Part of a small language model's weights: 15 layers, a variant of SOAP for these matrices.
Each number is 500 + 25 x the weight over its row's rms, rounded and kept within 0 to 999. Layers, rows and columns count from 0. Numbers have three digits each. The size before them is the row's rms in percent of the matrix's.

# q: layer 4 attention query, 96x96, rms 0.165, rows 74-95, columns 0-95
# k: layer 4 attention key, 96x96, rms 0.129, rows 74-95, columns 0-95
# v: layer 4 attention value, 96x96, rms 0.269, rows 64-95, columns 0-95
# o: layer 4 attention output (transposed), 96x96, rms 0.418, rows 64-95, columns 0-95
# up: layer 4 MLP up, 768x96, rms 0.377, rows 0-14, columns 0-95
# down: layer 4 MLP down (transposed), 768x96, rms 0.298, rows 0-14, columns 0-95
q74 109:523535473517499505523489502496488475487464515496476493527461509454524464530462518480499511534455482532534448494459477536456476519463512495497471477470473503528486536490509528497481544552503469519500514492501473509530515468476539478485487522506481460466468506502472479487530510518468518499
k74 118:483484514499473471492467493600539500493462496465481457499519527501524458548497538525506488516505518493494522526498486506453472485454469503469460476511474515546489519476525500476484528510508512506477495523494497524508457484482539523507521490460503494515498483492494460494489490510484452511
q75 112:506518519479500494488501503516549441455493498494481477513478544488492492500493505501504513488467511517472447503499494528483507504449493473478446528539490484515489474508547538548476502511480499499517515486502505518503511491536499493473496539483555546520566537532499479496485493525483449521
k75 115:459461505508516519517494494503493502500501458496515425478500527512523513544518526473505496514521474513485488490459495515445495489515538508506485524490527519528504497477547517489476509559476445529532507501474475521529552495489507507504533501517458492490558498495441506499526495512470484496
q76 104:486490504540503497492500501502501504503532520529492512523516490462495467493492469542460455497489501507519510483489474510481521489514513534532549495531458523466465486445482583514492484527486463512492532528476474464511504528479518489514508454503455521522533506486547485530495475476469481512
k76 113:472509510523499497489526490515490533467523523547491497515475550499500528486487520524494476450479491507558508481452498493516534494495481514477518494558487496500507494422456506468525508483490515524534543514480502457504460491444503493500472475471466525490490528497530508483493499454488502488
q77 104:463494530530478563552488511512463493532487499506473550469525454519487505457537501464492480510532554544535488483494495503496472490518503545484547476540509490481478501446483508486492511498495501517533475501480537486543473475501483475519474498467471513503499535506507499524486490500485499520
k77 101:485476479521460526450476477506508502505492512504524533491528487525484503512564515454487505526520471546514510498496503510481491491509527491442505470519527501471508522503501469526536485493526510477494494487481506489508536512497481515465514439461486504578500483462482498474453496483548513467
q78 098:535484486470492533536490468472487471524467538481475524565504508508514528541485467533479503492478486511528518512504477515516445515534522505469536483540489525507476506496492512475529563521507491537466545527484512454556486523482500489503475482506491506512503510535493505465504480482529506495
k78 101:474483484533513513499486489494504495508514517504517505521527499485500496514546537499460501518568542542506530485462528509489489502470516500511480464487537497514510563500447483473546543493508507486510524547537531489480449494491495531508548479509499470520481512535538515505518500520510545523
q79 101:480470500507489508486548537495475516525488503492494470520473485479507490489490534514437486484413517498490486486549513518506478493497469474483506515504491522519500457500499519479493485539503531511508490529485478518466526508521512528528542556509468468475477489549528534471544508523482469512
k79 110:470518485488509465529535520494526475503485513472533477483474541497514464540511489545527475516495453480503479523542491512463488491490417515475489463464497517481543495491504505517512466531504498471476477524499465543483531472482506527495455526472515508500470488507514483528485512542496527492
q80 109:524468480516486515490498529485458480465513479487527482494522484540507540475542438515470480495524456505459498493507490490525529492490514511488471513500525507543473505485510483517498496501460467495478492502493527472473504514471531497508514438446509526445558485479496489508476485466522525460
k80 121:514489506461509514488513507478448487519484502540495525495497485552533539484536479532463519468508472529475487487495509480543470499528500486493498523526508506504501502499501492529474502478483471518507478516490502487494480500494489469492513419472505500486591507493498452490470476445512533463
q81 101:492485500492421540512519490508530535476525506463509503484537534463454493500513520515502512516541498482493507489517473508490500482499511472501473470489491525506501497476473492515508511529503490472467513468468494506489511495482435506513500528445465540540493442516518527467497515563492464516
k81 131:473503499489485533545513505475522508506508530493526504508513532451451509531473500518482533522511557507522491518548517538537493486527505469495481521487496536496519486485552530501505539542490507532501534487549494496540541493496474522503494476460484522523473486513484530507488486537539540531
q82 134:544496495514502537511473496537482478504506468492499487527498488463543493525512460447505478481493472505532551481495467443504511513520475498473558504494498528477479559490510504484479512522512461571500492528475482467540453473505498485497511494518510501474461520474509499496520511483474478495
k82 131:537455523518471530506517465562471480522546498501508515526540505486496475480533477475497500500515508483513560474494454467486477528467506510467538441467459507445494492520465513497507512462499485475507493470491527497485469472482494494535475522510516488534486489508521502515531496520474495516
q83 096:469530510539517466535520505490440497484493520520527460518498499519515483492518465496481473510486509513517512504483506508502554522513482539473503448506488503457495491464445480512515513519490560492482536549472503478500478500482553493466513476474466539489476536525510520488497478471486472478
k83 092:486450464480496506451520498530468544486513499486487518508499510510495526495526465526511453512533514550491480508517502514495496483509500515515524488481496523498489478468491478486501471505502513506518482552482462473516493553506500529513476503470503406509517486512515558518475482448511546505
q84 131:508501477440500524504553495447537508490519514490491450538493539474547480522504471509493492471497481504498535485514478496470487498485439465485477512487488505468502510529506532481518511546508468511520501503496502473490564508467507469521541464516509528450491507522500502514477545499475501486
k84 132:523474490536501481494506451477508538506544434489545455524504473467547505484554486523510486483485510505494484463508479479455493480503455559491486487506465516493456499509493535526509521522497464493516471499513492510493508526503528537507479471507509543466530485513480506505535527517480486519
q85 117:487487492482480530527511513519463485495562521505491513496528523478498498499530527529466506490550507523530478460463451498498469492508494482521533477519554523521518527444455539523508491468471507477472497531453508471537491492475497533486519475468458502517519495488533502481511470494498512472
k85 135:471496516534490516465487551529482504485539544529522502501505497510471530479478510537506493516514517520498468487479483503516472515505497498488512487499517507495455553443477505502537523504506508506465501496460554489567502495501511539494495442461481502492477536492509461468492468458531529486
q86 107:529486526508498485496556501542520530486514505461510501498492489531505505492552518494495496519484494473518480434475502552475517491523520508579535502475466470514493491490499500505514487543503517507501505545500523498514510521516508482519482491490484483492467477481526505549477502408497488526
k86 117:478528486515498464475489542470487525532501526502528520514479515515491504484478525528491502504449444474545556536502538472507532525495510501515496544531492475533473503490501510476526535521500507511509521476534491487498460560500558544488491494528508526494512499477501534508517485458488533516
q87 097:493512544495541495502488534453486491517492521516483553470494480544475492463473496545483463442495437448464493535469490513522506541498524502504498508506475460499536503506484514493485473493519502498543466508475528513467516517518494479463464503509506528481501507455493515491544479506510498488
k87 094:531521510522512497475484523522508495527519457506506472473482514561509458490505472466546493466537489504480477494515477494520533497495500482486531567518520526509482476507512492520490439470471492461498500505449457512490498534524499490472517547488507434508501518493523484528512533521474491517
q88 132:523501466526505526485518524516478492480548497476477484497502485497509514460481527513505464480519520510486539499478467442460506493497470508486539522470536525442510510494496519473526474464494452500477486462446524494491501486502510541512485482525496536503507476503485445461517502531481462457
k88 136:500488499515519526497505535528462501500550501512489506472513505445470544447491500474490503470500515454497551493497499487513531479477460490499522493476513514470516534497491501541542461457506485505481479440467499490482517457500488562512481497504509524486502477527458481497520483540480481463
q89 140:484504515489511501477507489487499503485474488567519526532477504515528511506510511539525522500508524511513502506521510520486437491493498491458525501521462497474510481466498520449471486480490518516502503527503499550481534528550437464462490520560479527500526515440513463519506511469510508526
k89 196:467513484502485510497512453527545475463497485482512544538441485497530521486464541519493485491538497521534509479515495449464500510465501523489531534476515489479478474508468494457519506490531504493534530475476531541518501521500495506459483500574489514527505506510522528471516492478501484471
q90 127:544492480473499541508477484519495515513529545513477552528533482535512528504525493478488520498556509518489510461469503472493466519505556503491504511500501476490496543529499478511500520474516496506511523493509510448510485514531446470506530424484505492541521502467502472477499480466515541497
k90 136:529512520553484533514443464494488482523473498499506527484527432505521477487485485460530511528534502531535511476480499461527490511521541520473520518502539511466463514479490512509508503465499491521529508459481530466477434483494474444492492485489499518519516521468506504506473473489506497508
q91 097:460504465532491440515512438484496522485520538471538480510470529448507542515516546506478475520502497477542490504479486479508513507512475538528521491516456477511513508459496512486494467530466488474525518495529488475487484497504520496541498527487528535523498543506458505541517538497497514510
k91 101:510500504521511469525499488488520492449460515496498481523448553485504528507511474464485498493470507519453485476489535494507550505432473474468478476501474493509484498497552491515489469558527532540492563500481468516529507511494486495508495481492520462493502528519510545496490472480508513519
q92 161:479512500517463490500512437517542480457501461459514536522434477511530509491495519509492473513543490500520487442489489462451507514475502542500513519484513479499468489513470479488524504478538523477503520465458515545512527526495480496449474501537502517519511492512524533507512495486485487474
k92 181:520508497507467492525525487519515496491528497434473509485500498520470504503490499494493478512524480485497487463466473491508556519526509521556488519490567497525489491539508491556534509531521495478482505482469499474511477497469531524520480491444516509513497471571499548510495499530475469478
q93 109:519465486511461507458476454481499530523529536503529459493500539503459542482468504504502537509542514486533463501510511527535461476479513510450477483505484514491452539489467533498515509501515550486480526483544516534515512509483485501504478508482522496534523518513496521465483493492540537482
k93 103:499483538515496463504503456465503518479495514484490501530479501434487450525529514549459492549490512526497479459482476504489448489537483502495514494500506520498487525476500448568534501495529512466490522476530502524500520482502488516494504482477505478507485533519498464527442500477524525520
q94 120:509521496473505486512523516520481469560479526471475529443472529513468476495458524517490486511512469498452514540501523515542519500493543485515498539514496480529520493508498461485497489467500529496470479490491489526496498524520517546496532566519512472540492453493518499528555512501495516481
k94 117:505502501478528482521490565518434488479477514535495507465501499520495504496461502502482501514493493463499472526539513545551509486534512491514507495483515511542529474501516496458498488494488544466509474514439502509518464494531497520491505526521488448500448535513496508475545496489463461495
q95 110:503519533544484472497492472452501506501516526513535528469511432492515517471534458472478477530509494519490493489505499522521461503504521516482486479510520510484465518502499506489534473470506515487495505530460511491468533480501490463481484443459540527505548528544513546521488471513514519458
k95 114:508472477522480499517470526490467536562479489490504552524485500533522499499502461511470472481550460562488501509502489506524522484557497484476511537482516532478491497470463486502487505537523484505521479520534544497529484525457498509503500451494476454477530469474513510487477509483500509499
v64 142:495482494481460493495510486511443548489510495491467494488508445516530481505516491473462507492520519507494475529476481482516496459470539508487543482509494471542477514516511456506516461494504537506449530500506521513494547468520559506498466524527498504486502552543461468514492529508524520504
o64 132:510455530467510530496522505506527485530508476481474487519458505496488490496484495522524498476502523476481500468525516502501512485504504462529483559522468515445528438490538529503459533506476459505512501495482508512474531513520463540512495499478455503517512439489525529526517487477481462544
v65 158:512523468490527532558522522519460509512483517503519453480503529503502464451454510479547508500534500515516480467541474488488522522507468497474494511491536490467520537519493509502447493462473493512554484513484526461492524491488485527480490491486472513545484473471547497525515500503484460504
o65 144:502469558493493430444498472494497492486476488529516519512476500510500508480523470526504499497463502476513472480516504539516486502468500513533480481459458498571464499511485498512532506501529517480476515513526509542488502524465546501499471519474543481463518549506517518508502457490519522483
v66 143:467525473508505513512484491545503519504532526484495471485518516491460531511476514480505466497484497468522479510441488507466496538482483490447509464479505490501499466483512479516433434494514523506491530526489517469508511482543525549493501481521523490500536567496499546511486513521495479515
o66 139:545472525493468526514524494454501508540473438480535528488483445514534467502521453518497494490521478482481534491559504484538473477487498505527484491490487510480499529535461485492521561484493503495504454508520534522507508505473513506494529512490484498456477452517517524516513526492528511491
v67 127:512494495475530510513474490483547501446476495490464508510483519532518498468524478525517504503524456522509531479473543517527527483510529486499474521514489499501440439499522482456510499524500486466503463532488481473497535456485541485547518490487521490531506496467515486513524555467520530505
o67 121:474498510513512531504483491529478471548567517535494493506548471431445472488475519457495503482477536486483504503485472504463454505477480515474497477503487509472503523491489489490529501451483523527503495434498517505474504497502484544506504466504496482532519525544480501488497478529485478503
v68 163:499496474491481468497468507492537474490533519552496508480495517487505505533503519466482519494498470525525517458468505491501511470514478502521488504451460449457511486527482533480451542487521501468516564495484493507503515520488501504566483516473491523497502526480511544529481498490492525567
o68 144:525490494525523522466491520523456531477491509503505551476513507521512532460506514501525516510528524492520504548520490501537494480482503459487493512482537533501477528507478485494515478470467530490459496499459520508494495443507513516439509462514524492509514448498499447474527491528520483435
v69 151:524527550511491473482511485500482502502501496512492550536511501466529476474508523467495508446509519472481471503486504518485514481486463498501464494453483552572472489479494512551505525488467474477450516448531534540472478499526502483498470477518486493490526513479514506497504532524530516493
o69 133:479479474516529497533494545493466479523539517498506511510509476500484467458499477503517506496506494542538532471510479506518529505537516516555566519509490498469489456473468503453460487521462524514513487529463508454536467508496497453482497507474470494503477499469522537521518499479493471491
v70 144:497493522482478473480456489511457505546495481507445513481518520494462509548541517479511488506486483513533504533542487469503494553488499492536489480498491435482480489460517504505455475506519550491530489466492535523515502463481479472512442507536509495498510490539506521517480513529513526497
o70 126:520502522505544522517517520475473501505489546501518492510461512489584513509443491539452513476510520520476523492456488508515508503504467453499519539497537513521514506525494528514521516491515458539492530517510476470511509547451523520501496476521492509502521478512506472465527536470482509475
v71 160:494505493538455475479501499503526510501536511512546499453482463543494508515520476471468497467517497440506521534494454519498497480530493506481547509540478534487516500511461517519543485474506508574532523503527491519491467524512503514510482475504506491462536518551489466475504494523486499494
o71 148:509487486453497514515485487507505505513449503441478512508488521499495493539516553474490527535502506503476488513533530469509472500495509513512473501471539477552502489533540459498457517530508520437507467512520471517522494485521469502482506528475498478544453480441509489509501545489513495511
v72 142:506498507515537524449541512486514496535518484529509523478488497463495504502463493509488485490479500512530465573505502522529445484519495496485478513490536491497498494510498492538531516524472556431482510517487536518513504479455478463477496477512527499544490485496565503492494467522484484520
o72 143:522520506512500499542496468530476508445504465474493454493494495508504554517523442480513517493458517506511509469452464472490505517506511532536526500476476499528494531497527544482482498500484452562519488500478492500500453495523542514518503496537523496458501513447470491498518506465498488493
v73 166:516514500504529464523510522498525471519511488534501514538457524499480529487466461469512484503495438501464525529519496490486536508461521493524449501515487521460528461459501494502488464520501518460526452502462542494503462464522488507507526512526483517530507479523472493514523512553471512515
o73 154:490479461497485511534507484479461488516503500468525475532499520488505486540483489515462542505514574490521483473449537494491467499550487504516511474489525488497481536541466478506521536486529516509491558519510498500550510529504515509505536440507482477476479541495476485483499483491529520483
v74 150:533518507521433479493489487510465467495501501492515505501551465495492505505511502483504510538420512521550481505472504526506512451529449515473528528496502476493552505509486455515476494479530523476508502495526486546498504519500536507503456496502501494513509503499506534494457447483491481539
o74 139:515491487498513517533500530474507481469526524507516448510481532502495523471486458523506510484534461517466508530525493450527522540439543500492464519485531514527472487503534537500498481499482480478491483485486552548487541487522516473505496507502531497469545496482532457530518509515530497474
v75 139:499469530508503495517507504519451463481474475484510526511497474519506491501470474497489538488534481547485523534546508547499521525478484482555496518523500492508508519442481476464469545523533459496519478511493525492494474466510481489502474504497573514493475457492485524521548505481494482517
o75 131:490503498507474484487506511516549546476522542514466474510491536454523515486539510485462496502501534536514433475466469494477478471492496533493502464511497514487507485480490560493483504506501487480527505512504478470514537507495492492507510470459458462530521518553541470497470520536531522505
v76 159:527495501475467533506482503511441458530482463538499486505498494510503534490518521437504473523503492468493464478490490498475473507455469513494487518522484470474494538519511514507499455549544552494534512499477534478493477455484490481512497546501500466522490531508514487552485502528509483464
o76 142:473496493482495465509529512483532526453509498485531452526526522489491491502504481594492498483494471498468513511530509502481478483525466498510478520503514543521501471464499499479524505513494488502456531547498492547482512549490524564483504447497501533465503502506486514458484491499504473487
v77 134:511479478540516504493507491508488495539487487481534518523553492447443496532503515511503528516546529463518518504518475475515454518487506511528515477527507470466438511455528485537491463484508544515528530502487498540504521505508513467487499479494488447485526489508514494473456480528474489497
o77 132:514522505494518488525488570512489499468445511459445514504492480542512492513480495480486482510463493537501527518496536479450523498520481511502468512490505510518504475539497531442519544502526441487491479540517494464453485512508541511505511528523517511463467519509523493498502514489497503539
v78 162:473516526512492501504499486480510488492477513509479520514496500454529496508471523468514469473524480485478470505507478451524522534481474522499474513504509532479513565516572530500441533483531434536517457493490533509470518500508474504510470483489486544483510493517517504498482513498480525553
o78 146:469494491513503515507512500512501489513482488519503477482464471543517490491476470480469511509475494515484467514472531530550538454497505472493504477521504493518498442468500440498522480510475584481484554525488478499518472492496540502476528494527482431490506488532515523510529481483512492491
v79 143:495512497536516479469505511476532508526516541469473468502486533500483496452480512481519464500482460516503510481482487479556470447503468535503513506528485513526515453484506539526514521492510571501484466492479475519516530522494483515504558504490476454520490530467521468500520467503471498490
o79 132:507463484500538510510478512527471419446481458543515518536531487525521492520491497473513529530500508456500494467529497490495513510503486473473515476489529473511497529541537450481490506527467479515489505496514551520502489499495500485550486486516524516439466489504471520504524486512502473497
v80 134:482539489559505495534469510481550532491507521482491488540495497484519500454506493492497504514492465507520493470517466466505517539489482466542526493525520499494492509487539526519464489493536475535528500511489514494471506468530429528511490461474469485501537537465534499514490541506495475539
o80 127:489515526483493513503502498533466432513498503526455510491492507533520463514486511540462509503505479495479479530508484557534454496504515511465488466503535501500492487501445490449502513484495488475451492552498550511491475496461534510513477531506466454470481480542492532496502511508499480495
v81 129:497538494478504506499521501466482507546421498486471503530533521495498499521480502507508463521506529523500515479517538467510510505488457565509500502512535526541501552500505516482535494513489526496486430481482494503511523470484495494462525542505485501485443508472513495470467526508456499506
o81 124:501535509526544472505486492476538444438538483540512462508494480531508469508486468517488505467494507449470498480491460513510531507495493495487481519523486471476498504489497535537490484513472505492505576507494511497495478522528483509499483519530522552476514552539490514504516464495512491535
v82 149:490476478519475498465518520497499502535477470484434483527498513521457483540515504479502500522451468559539495501534493502498513480510512518461561487500505488491507495431468445494485483495487516509470532489500516530504482486485531481509460516496527505504516489533460530531484469509524513527
o82 134:513520507458514585518518512485510481500535529473506505498482524500532512497496517517493539475542518496489469480466502542491472481460518456522472527505502506530473514537533554501474520486495425502485494466509481486525530509498474486502513496509492492465542481520500465482546509518482500494
v83 139:489513496498544519498507461504503471487495512566521523510458489477510509521485470467498507506491460464469544495480500482490527515476459483519439502517497529517550473492518548482490477507502469462518510466505536476507483489559505459504504529470538477529519537541497521507515498484480488497
o83 121:489484469528493488525517520454508501531519522486519470465508433506479511516514509487510483516515571529513483524553485481482497502554512524495538487466528517476511528459507501461541515501497544477497486508489521493558521509503508516467507509471475516484468499507520494455466501495548513485
v84 153:482477465502498471514526503501549531496488478550557503477522496519552460493478452452499494515490513509495525499529490490505498487480443481524474564523492495492548496521500494496538516450462442479480460494498501505519480525493493487501479479503497498476527498534495527502541480529510489492
o84 144:510473511505471511543486478483454498503472530470476515485499519500443542531492534493488488502487529492557460490517501455515482524479536513506541486506503514517459494413500532530465492516484543510469528518536476533535483491473502502497504529504486495535482534493521477506497491489494486496
v85 120:533531516512509543508488536494496525466519503503492508544459478461475469460511520490521474492477482512502532471543459498494504533491521509519480470479471472480570484539466497507491479533489478462500522490564453503486508486515521485502498509487491510521497491497454512514501530444511474527
o85 121:450488532476470486502485506512481468509496518471467501452506492495509522493473493527494487519553479526498479543473534531499518472528535480465499477521485529521483521489524501497515490472494488498497468500422530509517545504496500499478475467482474516496519535485526500447519462514515561468
v86 149:534494527473500571532491500508482450516492469520507469525464520530483459569486454532482491495501525487500508467498508460522518480494517525505510451500473512495546502467505496501513513517474503553529482479496486512497518497485506490488480511509523511478492485524457487524514519501492453432
o86 141:471495472511483468474489492452506512488500509497492524511516473522484519470519512479488493508505486487488426505490531536480487534565482498515516541533502443507488485503483494516489536474509503457490514465529482492466539536503481529493485494492495513535505489480512518499462545494477582530
v87 128:501474504485488470493486478527480463499535516475479464487519472516484498509512496511503542514503512535534497563509485516501501453500496508477456487503565527486507476508504483527481503505493541488522520507473520426507552515504479488473527507523476530489494504452546487484513463497452481459
o87 121:525498449520532491445539490483498490477510481498511465540455542492503502487482483493502485473475504494487506470513485466516523524470476494520504507443485502495541538491503490508537464525500470532482489521545524534497514476517508521537460539520554437486482485492465495475507516509505526492
v88 154:529512500533545477501535523469491494472478509473510470565460497487458496495499503494530526493488503494500526483549526526500550530477504483428515518506460517540522471446487483507543498522517538510502477493471461505493495477488513516497501479510556483507467489488461530499508493511491481494
o88 143:470474485461480530517434477491521484499517477528495491518552460512522458514547508437462502485524515521509496470478505509478458517525515521490485465512553486494488479556527522501474540480503488509520489507517499494499534486501485462498517500467524515501537531536507512495478482539526519490
v89 167:468461487448540482482493503496470480518488510470534456483521534520498511530485462546527490548523471537467543485453494527500513493527522500527493534524496489460445488507526505513516523463509469493522492498456505527534512473551486516488508501501509507489505536472521507471523490470518497502
o89 164:500485506533511481498509474469515520488490501508478479506502463441504489475494525464504514486459521491532507532547513494473512478492438507500510476469495520463512494531487519496512509517519533466494501465563477514472504454476547500508475506525499541503455486539466467524496546552504493515
v90 145:452498479508484525477492508497502519494482487468529485543522505529508511506523479492536468533480435496563522472506490479489519495527498550499526527537516510465546490478452470500507493472470528561501537527506498451494526472485498481518497500470463523483488496493518497511498522542531518504
o90 131:525508500471506491534513464486470449484523516469516531496502499461501470466478485545495544495496539480479470527489470526500464503462526486485444478477452481532484474518502475498497538537469506453478519467512508536487505511526469526500486543510519497499484465515492513467537484529494531509
v91 155:512503514518537511468530531527493470509497494490532490497495522492518472529475515518491537486532508498475489504504519516519472542536512526485468501481496488481482533470522443503445510506485456534507535468507517548491464523513447527509480464492515492487500485511510580497507492510457460530
o91 146:490549493497525467523520517488481532502469480476494527462469476526541523478570501464484480516456511544541468497500512508486513483507515527539525506535493515528494486546479531488487476513501518482528458517508481493495527488475549486477519495509499479486525521538513449541506523509498518462
v92 149:490554526505536532497513523550440529532537517453487469507503518494501476537510547523516456476506521525478509464510518500506448476498516494463500480492535505518514520448487518542548466493467505506483465511486494523477478491503524520478472512530514473484498485487496483465478495521473512486
o92 135:492508502498514462499500450452547466491439491492502538525537441515509485473498453498504515517484477503531484491507486506494524506502500498545491538487494470466489511529508491470462498540535490516516538517505502450473525493468480473536509484485481534485512493496490523546484526458529519532
v93 131:521503528482470505533504515495490470510537514500507474511510523485466493464519513483497478500494528509513493466484477488484478451510528533475467537511522514480497464479433476516499524499417508512529473537516477506471525500502496538497481438543480521513481471533535458509525487522490490499
o93 122:478478499506497475495511450509444506538496504499513502529557529483521509480501504494531529491534473489497525479482508483489518556466527506548507507516490456515461515548507453482514487497494525486466514493520489524497516524548525484520462475482546457497504494463509483532543502475489526536
v94 126:496463490500523468540475495536479524489459519526481488551513500535505544477526498478502476485501538493493489488491511490461497547520507497522499496492473524513519506511504486517463496481534459496464537478516576489478481470552503486475465468491506512460525489501528527523509462489549479522
o94 127:469518488512513520514496505444505538522501490501522494503484533472459483481501470521474469503500506532501517509547507527521495478515514500485538509494467502483473484500472514455507513535493509499519479499487437508547538532461493464537493546483498487488488495547531566494546532542512486487
v95 148:515481463496499491508506485519532518491529535513479501467485510447508463505487452547522529476496496497511497512497499475520501473523521495499470491464513456483471488518524533438463512518520485460519491469503481518517530539536496479557475479486492469490519536540504537519506541491488506555
o95 137:488470528522534517492503532530457482542454489521460533497495483557504510465503502472503455511479510509505516506482520502498492489470509536480569525529525507501524522490480476560522466429527492499491472487493528479512479460521521524480491481499499498496520485486498453488494480490520464485
up0 067:514503469547531468485532485524511498492494508499503522500473534474530519511531468532474538511512533476511504472462487540535526511492526507447502452515484470467531513496504542475502563568480498515502525477522476497444499468491493502506505526511461511513527459511526513502487486492507528494
down0 078:548514498532510447521526477511555489471499515512505522530516536529492554505491546496485478495515489476470463540521521533474514496488486488474514465491460498476461554476532503479488519557534487518496491494507494449484496451494466506496485469510472497522504492503495508540472486490493531484
up1 115:539468495471509467510531539439514495496518477519499457513472517521514539519471435541480467504511536538515483524487504497499546476527490509521551483492509526518501459486492528482492469489516556502496523523514453501483536537475520509461505499467497516518521507514510505483531487504507525478
down1 118:488516526520464492540455473475480513522473520532480517530511483521477558505518512533553488504480473462561491492499474465519519515532491466506480498491517491468552493550480485488466519505496468512510489525522476554530464483500495518513531492504492480491528487519534509503467474512537473511
up2 106:544526512499515496451513514480549502451518496530508514483460506536451532485514525515507511482495538487512519522494488537510443537460503515497510477471501522470531496464551467488512484493512523524467507503476517488519518498504469508474550459450522489506524501501503482489483453532506498465
down2 105:546500507541496529498525535508438533500483491494498521457475469521539467483498517450486499534527481513519524471504473532505527496451487519471517525531515457517537485496490434487463515496476484469518501491493492510492512526498482492514543448502505520501482497501494513503491528532482511558
up3 088:495503509479481525471463468483482485507489496523506542481524550496540483515516494495547517513479505504458486517497503525526492484508496496533526546434524505558499454466464485491531521450471539449488497501508483479495474533487486487479512457523497473499524468527509487510495549509518481506
down3 088:501491467518541438501532496471491510475514490543514487515498532463515472509494479521472494555542508512555494500502574500504513519516482497485480500530496469496486497537527500502492463516501487542515469501484476484506461486531494513484418512506471477486502486494494524509505545518496466471
up4 094:499507523464482505503520524483458412487533517522535500507464500525474519517505488526493529463532526472502499466488510512482483497541516492468467445494511518503489516469518509475525520490492487534499529540428487508509490507447460526529491482536510508479500497504503472507477465489514486480
down4 095:501473492491522501537473520511489514491532554454491505473495531547506493488544552520494460482480531497543488487496512483488465506485500564473514460518524540495527505496528517536462529503498506490489502485492496461465511491496527455451491495490498501475533509497542513545452486485509504524
up5 134:521460506534517491501498498544448521548518503531482538518494464529521515540523506504517495514440516458509510481486479471499443515452513511446479504513532530456465523505514531519500531464516483480485502494483473496502505556482500503494478481467499522550520499484486532491515512507505495520
down5 135:551471459503510539502493502493506507469514458500488470466507492493516470552491513483492494517465499511515511519501484510521494506494472474488516484521547543467459473503517475526491467494475516506496478539474504525522544541439462516470478510514469478544526513528477468480514514445476508480
up6 117:509480496515443496496492501496542516537508498464503496504504509484540507508481506518510501515486485447482503501471486495519470497526474526556463521508501418486499545475462480490518539504525487492539463502504470482507514532535500504509471536512470532499524494483480469490525509477482572524
down6 116:488457484453483495512469473561493491499553494479516474490504508505527517482502522537503518540490530510468536517486533500462495450518509506529508522483466522472487488483505508558515455554542500508557483493526533488484499490496501501487505527485511448479511519488472480470514501494488518457
up7 103:542509539520494488506525480511504535529501492506532465517521483470490515542500491485479467520474533497488529517509507451470460507499456513497502506525550526499491464499525526500502476489470493438538527561476494479484477522525487539500518497495528505543496480521571499499506482469481478526
down7 133:525467512465485526492470534520506503471528509501485479471490497521517478465487482494558501478497528514498508506521507563508548524467547506513532544502493490511508494536471469489509489520533501516530507491501484489517500499477547490462513532542456448452502537504453521478454494506485489491
up8 122:467457465521548514511505514536543554542489516481511485490451494506536507522509506485538515539466501456524506482527535461464483507452498494478485503480479502508485571490511498478530500463517522499485508472522482468508504505477525522517498474475498501504524449483506486553511499513476492507
down8 109:481487539514516494527466506536526521489496487514476519516493498500525498479486473513495495511497529475476517477544504481519500508485448474515514505505488541524558563480501504545497529515570500553513475512516491506490464543524477461462459504472481498527467520515488502500539491530532481478
up9 075:480488553515495506506507480463513484547480505535529543526504491530461520516533485494530513530506514486533465451530514505513443558521500515519525495530508507501478494484505524552479531525526537509494509518548531521530511474488559510489466520503518539460507519502504495510482510482515492491
down9 071:444500490507480513500475515481490516515507494533495500515471460502508523506496507497487520438506470510509491476487503464478463524491482516506457493506415542477471496473520478517493549517526494536454505527535505501503479456526526505482464485477536507479508497496519458512474550489476479463
up10 098:510515479501496505487543476482487531513480472532511509500493519493502504460520471540508495548523510501440445493499535493538475493524504523526491506531522506469482496507478506470505480488480500479483496479485480529448573466515533548481528497493455487471475452507518499459493479465519517476
down10 103:475485491473521480520508468522474509519502532488484468487503537522490538486524496495490501528541514526527543494446479504499475496541481496475512528508528467528494479522492476513464497555494486525536476514495513499556418504534474480521545493515503465484508536483494516523534477515481498529
up11 097:505523511504517475504501490486492521495500554538492462475491512525537534499492476527461550514500489480453522513533467533493459478481464499482564508501579506484525502497457493515556487493482517507475501518501507513487508528485537473527492518534508497495495498536449493509506519513536477474
down11 100:526463512486525500533528498458481516524491484481566507477489498539464489505510523520511494505517531487484459482521477495459501521476517459517539505518525484528542484510475525501523441510455505546486547503515491486503507529517538489483499501512518483526544462468477476485474489488471494450
up12 092:507479513528507498525500470543488542535495513507477491493498473516515498554513464469510508552477510494528529524455484504401516476499529524509513462501518545518509539461503529481525503485547489486472502508486498490494523488470506470509500522505478491534535531473464499504491487488502502459
down12 094:506519520477522481492466486521477485477512491450489492512553530496500498491552522497484454504464464489471478512501514469516470468473513503504500527480482514468514483553502500484479450482498528539487531475526526507512519489493521471449469500495514515485479442501495507550475476522531499561
up13 121:474511488478540476499491478520539481519518521491474494525480528449479529521517490511512554533485514482528525451492561489498496483458473506514470533497454504498504499479509520509501504504508507504492495529486492470503531482498493535530484456509466441558542508529485508547514490475462519481
down13 100:464487514469511534501511536554512539484495495484530502482477484507549480535475454451496521518479508507476503522508479510545514521501541542494499489530484490492548464502479471478525504472497465504465530514540521518454457521510477513479478525482538542485513487522479525474497457498501499496
up14 092:474510486503510539487509523474521460504481509532483467501495553520464517468490490548477520528492491519517466515496502477526496483549486482524549495484483492475522479474459527505483468504469534489466483495512499488521499446505522493435525512502490491564480490515535518529473496548480476522
down14 097:550555494488453535494515541541515464535497539486504457511498523509532481526528504507509529507488495518495464499516479493520482509521559522523507529510504509505495526497466478514494460447440510522495560514481511516460486509519510489435517480491513493484507488521494505520502473514473521511